{
  "num_hidden_layers": 12,
  "hidden_size": 576,
  "num_attention_heads": 9,
  "num_key_value_heads": 9,
  "head_dim": 64,
  "intermediate_size": 2304,
  "vocab_size": 37492,
  "hidden_act": "tanh_gelu",
  "norm": "layernorm",
  "norm_place": "pre",
  "norm_eps": 1e-06,
  "positions": "learned",
  "qk_norm": false,
  "attn_scale": 0.125,
  "bias": "all",
  "tie_word_embeddings": true,
  "parallel_block": false,
  "init": "uniform",
  "init_std_qkv": 0.0177,
  "init_std_o": 0.0,
  "init_std_up": 0.0177,
  "init_std_down": 0.0,
  "optimizer": "adam_variant",
  "learning_rate": 0.000719,
  "lr_mult_up": 0.876,
  "beta1": 0.9,
  "beta2": 0.95,
  "lr_head": 0.00471,
  "max_grad_norm": 0.5,
  "warmup_steps": 212,
  "schedule": "wsd",
  "decay_fraction": 0.833,
  "decay_shape": "linear",
  "final_lr_fraction": 0.0,
  "batch_tokens": 262144,
  "max_seq_len": 384,
  "doc_mask": true,
  "z_loss": 0.0001,
  "train_tokens": 1307000000,
  "max_steps": 4986,
  "dataset": "wikipedia_en"
}
Each number is 500 + 40 x the weight over the matrix's rms, rounded and kept within 0 to 999. Layers, rows and columns count from 0. Numbers have three digits each.

# layer 4 attention value, 576x576, rms 0.0217, rows 572-575, columns 216-287
542531461480570494486483502453519509490505547455500530514486442493483486536476562535492487467485564484534493506461509535537442404447525448485531484508418529457503537563518490540506548558496530482433473564377543550437
508513487478442498505505530481469443543489459503476558476503531418582489497509500434480487569500500462512523494418444427516479441446448590588582510540603487502539460495511467493523398499470474520468486499489530556574
498478509491546429493482528456499409529505510452526484474516571520487460484514529438547526437504466491508474510534452514459544532553531481477554550495523496542511533540476517503495503544509448527492449488427481523453
513508499490438467509480469484523487567464418506547547457566525539512538492484519441454481483465498483498582492514472463534529518536531540554568531559517544539443496473522549401474469497526474512475517450467517503485
# layer 4 attention output (transposed), 576x576, rms 0.0191, rows 572-575, columns 216-287
474517533543489426475513459563463534480493487600510510514518565468471555504457491465502611559539470484470491535531551526545586520489521547488501535461551460550513431492538446566457506450461439524582519473502451427486
525521481514562511421486550482503516505500460456531477491507429603503499548482511514482471488452483495534479488490453425464520546511540532551443500481420543493476496504456512426519594483533508472564472446482530427471
520510496499517507551503493527507562540529512517480525498483474475517473566494469582541442488521518540459509467445493523515525508458481543491445499523501524510488481510551490490489495423442553503508495495578441517497
461409444503550524466522578457515503501510487469511503460413495558534458537570476479489451465475484513549490496492512503525484516509488555425429457524519516465512554394482537479458526497525535491507493471500525498492
# layer 4 MLP up, 2304x576, rms 0.0228, rows 0-91, columns 216-287
479469406506596480575512399494500482502529502528538480537476456469466505563468489461455517567529500537524534493514529443507525409458447501482483543489454510543490465457481529523496552551523499468533478531552537495560
501522491511495487479540492478484477526424452525498462491469496482482471508523559536552483581534527478487473547415526530556516496472487500490563498490644567489541524478458422541502515546522440535522518587468477513442
522457504520497484427496588521492397554460514493566456556456591466565490509513501468462499462551462525474527500514484444496546537580412504442529417466507473567414505479508546425545549502524517467485445459476518526464
560356520498495508503456511494541455383488407528520452435433484512522527556485453443469533465497562507472469535464486498436499535392468440521472540483542594396352474453469536450456558460485538490481515578540492503492
507492487451533424434511501540551493519476363539525469452409543568563512490514485499580542508525623547515549488469515659429543547477513411557488459450537528519463532540464528558447507470498538568507542463502422507476
546519489463489435486482557497447559443544460501509509579469536463583543487477524467501490513510501461491524507434436487507481468530493496456482516543504524494535484443498462499532478514444613487474447537484527549457
500537493469514513479518487504552492458485519524507522500496536470482525495473514493451500548499526478443477506490503505520502513541534485486496516525466512483471485534453511523472538498494517537494500522539533490498
512434564516522558508486536417521483542479495483485531482467553485516468471483497456502486514443468494523523523463494531550500601535461548525472419540466523451537504432475445542480490506470574494496460429478531491444
494501552469479503514495524454517509513535403491487487563491514479518510477471471496458565471521486531549566489434501510493417482471476514473485489536507407448554481492511461578513502434505525513503447520497556545452
556533547502541493472427519528465653490634540499433518500478500462513533588431528531540467548517518497451504525496395501585553385382498439413505561555489449464530505497513488547565558474492507545492551525509483464530
480514467503577486502538505451485596415510516521426486433516517451473516495421524493537536459463550512468562528434437594458482489462500411463521548504471425476456453510539483575494468560485552522409566433554467441519
511536558548483514545526477500574449449481527575459517480479598466527523485480459537518445468571519458469519501476498456503597490513551499485453489513479507525538544488510493480486473541502529582513538473545484492582
492502547508472460558592481554489518505453517550441500487487512525477582470473450558532492565482429451441534498500475501490540545547506415441551513515493482535527550502469523474518507464541500531576541444462562487494
485446471477544480545573557551542563399447377559368518592418525492497547495546528451440455586531493477526437456465556418530441513539467492435484577492564504409497440550503515524439513508563501590515516484564508522421
503485507508489472490521507488503495517485491492520523524497521505494492510488481506492471515495497492507476481491506510522515497516490480484491497488470511526487481519487501482522494499505481519487474495495493514524
481520531542549532515548522481524479573437546509467499482558515528465441510498475490530482562496519456438553525504489517389579534472415527547428402518572500425440563532487494535494522462546529516446526451565476416444
547500499456511490502460524463542442505534466520513520509518582470483497504493505481500513534541538494495497479484478503547486454446493471473572470491535513437530495580465519475502531528521512483504479518505470524482
438487557515532559514546565514471513474476533501410540454437486513509504466492580452542522552493449510514646478415498408538596476523506492501520497568497458520492474517442461537453501494527493506530462516460467414522
498501461520549461474488485418494498418512564543427547499492569529485572575515494467539600433564526537478526476418431580555526496487559559522489464476517552468478543416503437486435498521467491474433452487572432471526
526519503566507559485470448553445534526510446603448480491503527516523518483474452432546502377492549456447513525443453443477507506418435512514571520485504537496513505559460470547525535481570500514503511499573464438474
540507533474515503455584449497477483563443464556491490476475518509571478507426447510482486423495512473454428453531535541445473423561467445491497488502487558388438474484503503500500506481504507559525569556511492447525
547474531493520474510504498471512483463474524454505544477526486478528524464473533510541499518492523504480490495426496521539498475543498534403480562556490515464489519477522500397557546521519496481490484480518577505472
502493494508472552489448453438506501498522490506526480475527502484465488543459407505438529551453508492434473514475423531436547477524458534578529429514462404416514518516496483425501437568545509461458505476523563521515
515513508498392479402540498488464545499526474541493550430579467399537523503481573447501551513459507458497508511461518532509520464466456505492586461494444503488464417490514526536463486495482617500511501479538483573500
540461444506446520464476592497480548451497494524491499533512470452503493521480577463532504537488526505493468561490465460603466525458468517489531445557583472490501448444580472485491519545503501531473491531543504504492
468466494482507419461492449527502431416467523525503517542472485524515523483482447477511460556513577486534512500482469498500535518529434417546499521578538508493484549501423477497489554453525462511467568528534530452507
466512497550543497483486505427525476479514517506404484553448540571503481473480442481546538489492449586475463529426489409555487503564538481491518472488534470432501481573524539430493584525495417560435523481531489513523
486466511511472476512458447505490566516525561510515449523562471502483541515487542463440525417528471540498521506508509508496427519539493532472468521529458501530483534433482452546507475512489494532523525546578572426481
594524499558435475539513511425473486519502445529471517416590497488595532556490523466582561447469422486481564520462455534508620462596537444515427455524439449444500468435512466525460435607473566486491499475490590544558
522520510499474493527512460503514502511465491481514487490528487477480545479493508536486535480506498516445551477558495519554507507463468485502543518479529502496507481523478508529526512510531522490521490480472473498501
520460564517389485506504523468531481502499470518487558456543458514537549546442445477528531474537603454484510518547433516482523464551482520521435495532515530452412516466425474385467494514531546467517485471499556521453
517474509462515474398569541481471481469547484583465581578458506529527470437459571418559552532452499430523547521420466501537508496480420497500513432524504537595499516467470451497602509513563505464471527478453488522490
513452490486430443499570498462460456441449483527482470548530503441531534495466534509554555507502501386449597541519536497428487469544491538442453449538473590402506536441510411460434482583478437528402534474467490476535
563495534506475467511536515497496480540440498549535419567461505503523528510532513496473465531458462440513551472424449386513535462450410513466467454480505489454489493505410526487474391575511487477454542587509522427512
487456456528490464480469515498567549516525472508464475498506508441478504502468464478550458503445504475551526558511542517410468530450444430512496540500488441425505453566523530556462496542459533498470572588568515505521
499508515468492512469465514539478533456492585530519495486487438532532463578530466502596502492499467509530615492452472510517595482484401497579498461525548479516439492511473440610429454497544515493509477449566525593459
435452581535544467380443496418479473493491505530491566541466455451526533473468464459462569441533605475482483549510561434561536523523474527461376616463569468471478508573469478471462471583544511500444575475510505467441
494511600530566456448554483478532449441477447505499446476520547438442518498498483461559589479475498466496611508532503470531506519506510444495557533532474456474486500517468444508489425498542521495547513498489461506464
465458489529528560453480492453498506531497470511514466520483456512500464593551525521522504552501564470460427497498507497521535439507499513524527488481505479550463505487472433535437469517501543528515448525550470541436
548426490531551554482459577483537457527511532495442613422430480496576544512482561542604542509560520517465540528485415498547602519446539425451512510541508455532454489444496439470496511525551451524420549458503491477481
483465560486450560469523549479474579465521437503511561494499496534494481543484495495503516502435473485439442482534502517437561443474444457479508452518472575443526415489432512487473454466521470475567515521516461539507
453400472607530516558520548549463553533526505505443475526504488443495473515521496463504463452568481472517509508422551450487489473558450525484394501481442441445401569530481473503430547521477475524542496497614460490441
491522483499508488515509514483489551491512500474507494514505521518515510482541485480519497494565492479450501533468481491496513490486495504518471492467491510485462480505477484489509508514493529492510541484481494539492
522494509559487446494508484474490533448585552520458489546545512506503534522484514508509588523547608494459484540524459485512492448544569492481456491512428506515485491445473536482507500543536483586425517493511523388578
473495459451486557528494495475495528487536470493500461494495512529498496461516474544528540508470479532464485495470524449530451473497480439535549451543530479452489546510501517481516501491563519498436503450504501506507
441410530530557538513574541588520590412515547538534455516571551539470566540443457486537555492565476492434526507481474495529556377511423484459513480511563563483394568543467449536534559576525448644444448547425547436530
508492560519438488527536505561475490416451447479489599560525461423489451464499514503487497527496533443508469491449518548548476509533459489527489456472471457443466547494431433507441509434487467498577452439501529453479
491496364455503500497456461502475488557494544552469439563458506552447576594490496457467490454543456558514456509474530520608485467490488525439470496468528517502488465496495490584484573539492447513393473580511532464529
479520516509527520491486472484519461494518501519490546509469532490509488501492499524489499508477474477532479535500487527494510494503505484545578515467485528501523498525513487518492499447489458499500507484506533512535
485459485465471463528506547524522478421470541517499471547467470505540486520462490461491509495528496487563495559482490466519478470455548499465476517536468541523490390509514482525534567610484536576512506440489542415511
492497496510494449501507563491488441518528504461464512535500494495482500519535480504538514524453510499482474500494473488478509507516515527491481496476543476493458470545464505487459486504525527532449491502491528516452
513523502497502521528507477544515509501493490512495455463515474505498509491519509512489499525486520493505503519517483482511539511496477518512536524506525493485484494494508480487508498507496487481526495496500492500472
509474522496512540484487512488542490520525483470490483521494477497491500522504521506495504519511505493523484486481509484489513500473497494515502484522498501503526487507488506530510473513517497474487476495512488480494
576443440557438491531483509494507529472454547555404512568529458507538508553437472467497482499446477457506531461507429499485503527487406537407385464509605505512519505459426504499542549521499447483427439551545573490434
445510522522518453477534513478506536444516507518496486542502499444606524437461424465453597458468541548475492532487505509591484476588580503487468458514519551478486439571481476453464459555492515554534473509454606529530
501481523489584504513486478538538514494522467512484474527424547469519543508504482463458493561473445466473589543465492510494551515489456493513497442528543454495530442508498453503512518433494547469533522457556507477464
479461512494493499476556492506540527547528528521499477489539498495473497461464514492529516499531508522461514532472525513512491509519486518524558527531474499510498522443470523539484492458483481487512530474554526535485
626442472533497533482411497482506440539493437552465459495392561524457568537483536466476440467547542531425468512542519473476459437502448453489449553421562554488510430455448462530498519470464470490501552489509492496512
514467530480540509487478522470524458449471506488494460500489467516547523514479503482465541502526487488527534518504498489516539518495537554517502458528499548532499517491432499492477447463522459517435470520535518412504
519518537527496533497476548493487550432499473482466571507463557457484518488436443455537524446500507415487522478484473438483428458481458477502483436560586560457505504535502504480498482505558502552538552459519506524467
484466529483472493525518564536530483574505539515498512484464550487568475454527486470612538505551485508497479500513483461438461481407406516462558464522540435550512511518491509495458571477479505487470536516483516503375
493471471538511432462514482479484473502447480516471410478535516436438534510531512452554468443500549514490495489559534624509496435580497454556516500536549437525505478502459503497506503492463536529499474523547470450466
448520491493548514453505492549579483506495487457487505467532541502487463482544470430454513557510532518518544527523503488465519529532449506441541524442566515538467502546449494525429520480505546520526540456491461467516
515568423501635535425452583527490465526471463482481563566490457557507510530441484526499569510488460508456469471509467530451555418493485364420551517548480535500496462502490481524532506485516512534502465560550429539510
497482484514514504519519501453521520481506491508515478460502505509513507526541535497498498527524512478462479499472493508470499487501481504492499510479517517500495526517505479536509499530509501499503514477510485531526
519525462495498575504545494456498407506459556516500499451495510459537524479465537463414522570459506439460473517499473527534434526406474475467511434477420538462497465455456473424460441555514627479431499568451555509456
524483492498546531529500446444458505492493499540479547452446526415515464511535468495525477535540550578542533443466559535515524513447509553548527425480483490508524467477462462461447546515550595526397538505514487490471
523518519490506503539534469484513469513468535545495453527569475498557489496541463524513507541471487467515527520510491491533512490499499501449497471462452514489529474573473550472527447463534461520494506468570466466489
539518441508481539472548505515441485485503486537541470517546531463507523497451511481474564546551502452467475530532482546569500560465486505488482497538537532495525493515441470527508497524530511505457444457493561471484
492438472465494452470520508484512490423495487660452489474524532521544447454427520475546539409483545529533563529419496468560517489486533439461477570514486452486481467492487452518552505510474565623468505509545515496496
535511423481557515483452528562515394553486444500473475498425514488454547514484449488502507505620501530527508508475524393483462500423497507540539496531522455526460506478502435482510578537477471498457497562559459497441
498512519496487501511522531524521496496501495523485476518498522463480531485499488487480521510524505542464485485526521485500470485480458481503475482495478515518483483532479457502474486516514531483495524503503521489482
498493507525534586498462485473516505519470531469501540572456561471524495522526501451528499429507509515515556503525545532424517499501484547558454437504564498454461497490519499480472513544598518511451604449546580535592
472426534530516529462589506375511465517510428530503447565434571487499503549523572461500590528522455536425486493542537521470504452508490485492597524467509498441524495531425483481532350521501410533462534492582476499520
573526465473509551461532451493451461503508448491448575505441511518548525556502552505573483550460520538458544537438482430531510470508582433519500443544448503490516405508434511504489518478506448472488529567601466496549
512531450432490514479525536500489507450448463516502577541486457551581532611461529504467512467432484450457510550481458490576555523518477562477560451457497550502470457485414438404445542514613536469463527483470494491573
568536514606478529403480545582490497504560500454469448514503549499548587451480527488530561508463550467417516509560430499505524510541505544520461483488501482472473453457518420472481515505554498506533475466484500500501
484522452507533528480470538464482568520527513490492541465461522436523556561498537504566495474556446549420495487548543482517531501520495514455511585495503465567481485544481532550461547493506461524538515459484493445545
463533553537540495479473553493513474516516458534436403523462530475495549506485446488436477596425445481439494511495472504503565500498391518501476467508495486499438478566498504458500528488551452485500454492537487541563
495506506463432494453499483480466577467582427659332571512516537541587477431529525478545573489502517481507513517449524491530486568491544511441505492458423518402531459582487507454602570463502565584457493518453487503488
472454474493424433476520514553524502498504556510501487463457492576507519550529471537516564423490530513515572514448471460507468483461518529514479453485513475438403536495437530521475501463537497479424514493534495501500
478460480485473548548374499555437554572447412534478446548454483485545521479534398460508481491548490558556518466509515419510483461467584513497542504448539495491514494503476411484488596561487537543531481434415481487477
514510513522527464498480508478533558513505497523493505546483555499504492516518510482469513517571573539559473531495484477460538492477401419501518566457497523557453472502446543533563516535518543511487481539469483502498
541556500509533457478443497448475627442442409536430538581451463496528505511492514502457484426488539492592495487431381583559496401531517569514473535471443549435562483460374508513482478559450473484576438445511454526469
470508498480525528540488529502546455504425504511483517578525506521526468522517484459458484504478502516509486480530503484517494476518516544500488468504543521530478451528495511481498542488493473527537547549506504510494
595403540544541494410475541517562578534608556504513543508474523425494558543478470440469522466496485515494486507493374489463516497472533411439501539492472586570475472461422495491504495505486516482498528500511552478445
594476477520469528428490480586490453483494455503510527469571582531481504535518495481460569510511552423409531487441458555481495475449462497487502439474480471464484431464475425507450517497507543451461597510502474478477
515411545518516502525482515512470555463533500519455449566463532518518489515517494502461589472546471565510485484541461485452552511487468499485452469458482544514449478469520462559471478529492562478492488510525451525498
515516500490465413508556486517539471498455482495469497518529479549554536517524446506553502522475506459550501481601492462515492498563511514487498537554514492442484478462498483490510465451435525526502569476594478485431
526548440498533567510559455469488410551433503513465538482456527461487505523472393482495504532562454457428520524514492475502503532534542542537451479518439532471492530436462495475479435461496510517467504476481493509493
498478488457513470508538508458429511492526596574418553487462582470522484472473524489498514514483526504480516534391507500514481500457455496492471498532485549479492536446445443426486497589536562538484555442526524465483
505500524523535482498526542514474479486448445495521452521440514488502494503498564516470459449508502451517534484542537495513546519520500536521496451487487481470450516504463563502494503497514492516471458536542519487426
# layer 4 MLP down (transposed), 2304x576, rms 0.0178, rows 0-91, columns 216-287
464528506532526485477352432504507354459504461480417486524479520376458499466526522435491432505525450473506491488482546505538504425522491539501465475516496627570501556498505542502529489536484424397408543518575508527479
402454508490512504488593524445454524530521556505538424514435486569499575494651444561497480467514564492499458500609533502396488430563497501473539502580523442558432517512432482469476452570579597540498534455553550548410
544548486519500459468547436550480497497506472461422540531423484462416561441499504557550488495503532568563441489525498572563455520556482480443539483464558524401501493477524502457540483523455500470545454513501497526508
602482448529470454505527468579542510535479547554452438539476544527482494524478438510594376395453476581541488517513479504408542522529492555530476532512472419524511542541532455533527469479548430521480523503556425485434
580459586506519428532439523503474471537557476474606506488450435586507488433463377464520557596550524597542494482430461512421544503532495552458525465534494525496450516500479517436490499529378557472541404470611446498482
506535492538473530493499432591498504473525502481567445501492527483492519472538536490491424512522510436432513512535463556450405513514440488531483490538473518425499501411581462568404512463515448485464403534435474485509
502491493542464453493502499508518493494509482519515493506513489517503467514498502522540508492488511486534497496505466482520510505493495509497508511511524503504522502501520514497505528502515500494511489483479477512489
515466562486541553543516496507430476536564520461527511550534487544461542492515509520513504525489429440428495507497473471468498508575607520494441465492428488535439509525498478563569456476528518498458490440448507461533
482526445566454468447503522477544467497490531540493513534452488551495488505498478498502475549548463521493502507534495487519522505496596464499494502537474519455491530493525580547509391553495495529443500452549527542468
521462470469413538553546513453485566383455525424449601552625449492457546503501476511435485467477573481529495489524526486426463509566468523589513452616460520469616460490517532568469480471399489465460562492448445402448
537476521455460498512468448543536487553483399501560568497490514495494536502462526478543471496486483512466492497544494542467369526508433506529468571505472478511538438543464480481528543515584548547559565515503548536509
484488512486521580447472503546459472601478453465501447495558529509506558529481459510501541446518432513466460494483465527521477445512470451434512487526424446464395514500487498462534478450517555457548469564509527488518
537473430527479487438479532492458510477479491481513497507532474441439416469449437482491444414561541493597513484574524508515451480430513533576474483520497512475492477443512493505450510472493457501504477511559470548517
526431498479487523595461383493388518444480525579554406493474560561513563465459502564485463519408548499548530517500565486496577481473520464484502435483362494528529440491451499526493496580561563550476556522540524440536
488502512476491502486484486480490515491488502487503487499488489488514525517499492519511510508491498490499496509516514507505490484501488517498492514516501477497505508496508478498517507483495507489506494498502470482488
429456494500455532447509441475356499464455462526467455621442464593512525435446562449523574405532500491469391487511532498621549486508442521445578545561506551519630430421409499423516537551494583514463504454494461558543
480560533509514491523507509489471532508439523541467502477523479505449483473488512529516475498480452503504531498505510502524563508501490465488497449495511514509501512450519489534467489488489453483503509490529535496551
553521527500474542553439463467448453457453565523491543588509605554506532491541475451494519552532461538485473477468532543437534529471524507566533503469525509534551523457541409529469500545455516521495510500497500582444
486442479533507478486513530512496441510515481511514496432520554436546479481412477528495587563513552422492521486541506482481532478421527593543455445475507501531496509526407517506513475548511451496469541472504492496486
386490502415453480498525522382514584425311457564480532556427502457464539477376452519562480524517536574507554518451537491512533485513541435507382442556503458465491513609461450534559501554489471528474417497461536503513
471552457420550562472462527540474526524496492473519439479464543520484557476465478461519472548445492549545556506461480485515532448479509482545501490555505514573539462520459502434429486486531490481526529515529499498454
527500505490505532476488505498535510523475495542472528493498497509488470572537453477523537498498472524479489487525491533490521467496531492507521498442518507503529489518521498515468488508490516527508473530515480508527
523546431496477484564487499459529521450570464506504561455495532534513538494493461550552542524511554450390551517451491478506495468512452483411495540485499568558492512469512528464480529586448519499542458548499519488505
551541553455398448531570530500472417568472441552488499505496506539480451544511454556478521450377491502529583508484472544552604578440467496458527516399461510515552522501481490485469515618535552561493557517567487506562
539506475530509514508504505541517433571470453502497547477534499518471446456559475506478537510444512520548543515438545508436546513485520498551475544498424496458511571490548491521521486490561532477481503474465476537521
494467471483481515478509550490532537526493500453452519493499474528508511513468496521429532522431467558495509517499491498454481484470512443458462520433510474494500409479459505486536439503558503514522539454473484495547
516494513561527520480482507471494468524517543538511526498521444496515469524526538505504451526538556458490520524569528512458530470477504485553480521513456501536458499508466503562514435469486615498501508498500484475528
506485479478514514547545494500521478506479507429489547464477487528475431465505498500516511530479506538588499465539525535453461486505504498542507427518506446534517472505460499442542497515449519500522511509458499458490
519535405467484493517523603411529451522452542584533518487404507488487452514544576438503490492448523530538564507521494486514494481464554472484585551549469436523458469558431497478516558498509378472501479463543470505507
452532529495519481486510510497475485499501511535507514543499522495476476464508532498486486523525512503509491506458480496471507467514501487459487500503500489496511516483500539497504514496466504505469483526478499527499
450497448460432466529499498488530532536439473566457427541511529431445512481552454512386564434533552510522512493490454489474474549514449505595550482499579554487489582486486590577429452572461507461493465555438545507457
532465530524496444485525436526496498527521465486507495460471455461469529437454536488516503481483491531486483535519516487454462547490616434514590509418505471602440481562475497583465475472569519557505455462505496492472
514452541537475485456473469467545491543580474458532487464556512472583475508471583498479489519422488552597480499590505475518442485480525437569490538541447503487453471468624489458497487402491515504476325567520478459533
491485487471573511376492551500541558496497521503571525499494551556454464531513435467498445504529485520516494532549471471443478478458472515504472544513515551465510430476440508539443530499457498473508424441558449479521
524611502505505461450460465471517503514529450501467500476491497511515546502512507499503464448528511460494530460498507589486486496479456497480563496522512506490498452576453491572517464494473492485461492496453492495481
438512563501504450561432525524483610481561454484495562443499515425540525458519531499493456514538509560536481497409530540484481424507590485415518507554533445494499534477571377524485491525492550485482502556534523532478
605476486659372516513615536531490539517543555420479567448499570545529513523481531540499447497590496468523575485437463479504421488532532563507553456535465526452508419447483549464484573465541458505519487497382503529576
454476474547447440507513568515501512525420512522464492493482523657485540500572510546491421404536478482484509484387493491543489515551450506496422444519417572486457491480511522562390489556556506495532449573454506498510
501500519514489464560491483503480568502473509513511474513532434477507523469511494505450506529511506480512496489506500513552515494519501483447473555485536541514478527544535440549484497538505498521526444504425533473472
515569569532432446480424497528494547467441518503546536518503554461519503516547543603478521433535476516446451489496455510565462475501450547505486533445491470449508447569447478519532463481504431496547446587536458552531
530538516490543444537502486490480462518509508483462513519454504450496523516479502447474527494562511473466513495486454503534473534540523525516456509521505505473488504478528470528482504474512491551502510497494499548458
404500562475493487540411492457476476492473479569491506551570567574512505487517497499495477519484496491446465471454488528484481497504525451527427517520484479435446472511553506528496459447588506488430475489520530454510
505520469527477481500471499504501475517521513499510484485506493497507517503476518504513514492490507500492473494510529470518511504527482507496509523537489482531515495465490503462484482514532490487500457496527507500488
557476484511491510448502465471526461481502484567584493559462448455513471511450527474440488507435450527494526509557559492472453506476506470501528538447508534486427499536500460539481445622452575580434385515531467492506
496498509506535528497504507542536475481531457495568469542477504529517523471477505504428507477527449552553508498506532481492543540492483519470532485466505506495489513530474514506500535460492504516508456533554476488511
432421488511470414507545554503418507455504470475393572464473532433519446423520498416522526553541520487609493476515567493453601548511524538581430453456418429525569627495479594431456416421514367528473513441523507495502
443461516538502526505432513496504468548524499462491537404444428493521543457474530478489565532488522519547470507584457483532497481468492479499527509529519487466547533542531528514536478461543494485475582521534432571487
545419567476523526508532531535491497576537570558541519471429489495427500489503532432533529447504483551513544472485520438437495505427529444482475589517419365464485527530533481465569541511611488475480495505479537544544
485464476494515486482522493485493524498490493479472489506527511493515497514483490473512510501488486500472525498503498500534496493484517516486458498527507472486506504483483515475473501509525514497515536508478507487474
503469533477562507534520470530465537495542495480473543469531531473486484469514513502498444545518525515474498483540531568517500518464544488525504448473486424525505509474468495488540449449555501490453501554477469524472
487544506502490513494497500494498521468492518520527508478500519506489496521490547489475488498539495512485518501503500486502486534492511504487469492488482498507492524478496520494524485521486499496508489495511493480486
505504483480489503517485517489496494494523503514505511500491510507508504502493496493495503498508501508480494504504471506497495501505503502498507501492483504501505500490497506511500487488476503510498515497503500515505
497491493508497465484504487512513519464480513467504504489502533504512488506511502506515481483484507484479507492516498492517483498512500491487498505487510489506470512508519515478499518503490498503517483505492515511499
449517448506508523446571488535505508458503484501517459479490518473539536485492487569513567555438481491536481506508524579519514523511564488503549582609513423535541526510486521463510468408428521472543508494539491539433
454519529499452470515434455489500509517527462531508464504556511480465487562413514596556442523445503467504586497428433570516506510477504456511490469498513534466501517502406513570536485535451534466520519504565514521543
490565477484529534485499507581459477404550482519480464452496559465514481490488487529551490574502466455476620514501465523484523528481546509520511453521508569496502552431618455537454463521537502528538425474497518459493
485491478480479474457494525466511532484482513509521466487476519497524511505527483534520504511495479525499526467496514495486500494507489477532490538524483553515481532534536521463540544491510518505515495483512469491513
514564483543429524548523466470540555501467461547589503468461423484493506507448575561539428387516609445445446507516581528471477465581484554474549567419514527466436539539492461552416483459553425424496487470577497493478
482438459503490491465537480515506504510470516478512516496514546520491475447475486535492508458458506528483449499463531524488446513514494520479499501506513455487461478474554466473502529496481458474513540502480485520434
544452506512510514470489558506481428580507488472578532433487501577511497440520496456535503447505487551513485505616526478506633592475439505555495541518469449499435439547530550398443540460465511467551497486449491467469
550524440514530434567521427491438553380499491562430536562571476525410614550398501506428549530536574561534491502444536643523556484516530493611380541493499505447499456532542534535467563557418553523520466490544500446641
493546502493504500544447495490488501539503494480494497454487500493530506454493515495522460474513502531519481510565489492488494461540530523544495508481518542499429474447493511539451491449505463529491477527472479500444
527515526480427426486438438428458594445449546535553540534524536546517483554481508493559513517566456541539462498528486459482495453404564570547505493528457549469532487493539460600479562518465560515515474464565504478411
527475480513491425507495498508515552475509523512548495455469507511471584562537522463503499486438483541466479511480524505532441539485462513543481513512488485521557508499500479498481446493519483509482506480466503507501
499485492468490497510518504510502450517488507513509518520478504532502488518493473501507500497503508506494510503500487488511490533498511496505499503508491488479506507469501491477500516468519508504505487517497513507499
551430581552483491578521493472459460502516454477529438579519521516502435523537468484427631520432412511444390489494469416470467519605550517473467556441504523569500566470509475560457513496514511522472536519551503522601
535573514512519480540459501516467421489491505456457479511503571520494435518490499548503499527521510489544457477393518502494539494498471503443536537528499469544513523518469496486472455495485469515503501558453470485511
525535518523508508480499528504481495497492469497493506487474571508491490464502550492504487483488496521507485514505487485518493504475504522522508490503543452503498499465527471505496491526515476484485473505442495521488
507524559503493486491536565456504518449467479521465494506496467474483486453559479448542547447488534483501477491501453505538494521510510541491540492530474514497512500479531427494491457507407497546531458529505471457562
482478501590482457567493516446440524596514495440527474490460522484443536528505558507461480520480440364437498504529554492412504557493436465499528453459521464576497566515506473522473558420426504470498505566482523542487
430482523513527560502545495525511517479533513512459559493484493505508474533499487485507487531492486545435480508455500503546469503482472481491465516508558527476479527507480527505571473515559488516537512458452491491522
498525521540499462437494506528494514478471527528540537480503508495490468487512509519526498501509492460506520498507495499509521490517495489492513521515495479527513513497503521522495508505453488493533492475493477510500
466486494548502467461472571432546512454475530501503459473471572532504505502524508488470492551505460413437471520516479496546565476517545459500497490488532538579513493460489427456452482385507483536447515467462505559561
428457541509528401485552525512467435564481485523565492563599395521497522530510475466518504502482560456559517489494402454487432544513446559519514450590515580494444470435514509517463533473405577526527546527503496540481
511516526547521553544550524534468459484519490529522595544527587494426492518569511476575537480536484503514488500556521529439518334527518480504505488450425485528558451442529490564471387506570445514537513588487473488504
446513556471505497418481503503480547522498523550500563506539491486464429446511540534526507450520545479425532491523514519520574467512502505534468461486508575539485526536540489499544445426435460499569463466504487456560
478418445475476490471512416490474517519440429467476560461461474556373425433560492520407467523548484503524463523480506506540574478548479598434532585560524564516519478475507458537475451413405509502502458551615390598509
562439486577490490513456467513526489545514488532477454483588508490451538529502495543476506516452465491483468498569460553482544488469504507597444410540525507500510531494483532499525482483516517482444476485533521481553
507465483525502470465516484522508513502472509545467470492621453508488489481516540468448526511492490480458534497494582520434483491494535475513501540538496473461470514508547461482494477475438499535500464523440519477531
581447570511473415475476436446494547647524459465518604572535525573472418493453529517514500494476557490514507501543592537471551528472503576513551567476454590482502517395533560466469529429511450450518561480559451445505
537522544514503551558514521515495448441531446452545417544548442494496513450478542504484535470561470416496374496516497550481458544519496512425463454549452459511567498448591547543551475503487534517522454483542492505557
492551579521491568442538484460537507488528450533498559553552468524396470481602521462446490514469496425497521476543493544473459450516596583495572593495493507511570437412423470444539598523462489480556426487425536515490
492539525489475475517531467506499479521498483518515491483490487529533526546547508541547477499510463470501502488508485516500513508504479492533514521497430478500520552499457507491519519497511561441480471470521490518498
524440503485500568469597523445538488528559554470506499515501529493441529433413593445574530483455516467423513486598549538342508473518530500508542473533523460402508488464572494512571547444458555530515482455581455432396
484518482482467511497514496495503539460508532470511545425489507489470505473506531490544529530522522462504494491514515503492502487503497473507506509504524486528482498457534503479483490502484519479532475477507486472497
494463623514524424380530471521535530501514562471474606440463441498553422390495492366589458539466530524578498496503463471559411582493456498485608512541547590432453488487583572478478563491505454482554522552534514499476
468454465478515460416514443501438484553440536373511496436479483508500469486499530483541582477471525484416515515550539522520530573520608485496570599531541477584610520545540463526534506520393455484438493542620525496413
506544469516507488552528507508524458476493477509510466478537482462509484509502521491508551466511508478494550543511497450498505485493513483507503495508524487513492521501468512483520501512485512486529463472473475445502
476493514507516476520510481535513544466501572535511487477454576461445513513471519492473544547466494517474546513463488558493548517508508447484530452441470515528475465439463504508438546475559468520503430499512480521520
540501521511544518495519502484522484474441458500507532486576494537519451425451513499497540510530510510462441495482554512548483495505517476508550503541537445485525541527472470519489468453443503532539498497531484515477
481451531556567435555528460479506487532482438481511433529528487475414529503524524477489518575536473568483477530543517560558521502555497526524435512546552461500542463503496557625550531444508464533499438537429525525567
493526480445439503507478502483510500463491530547495518527494516496516471465510499535476545516531545502555481496520473503450488472489543449467513539516519474505503494508498477494527522489476485509492483489445482520537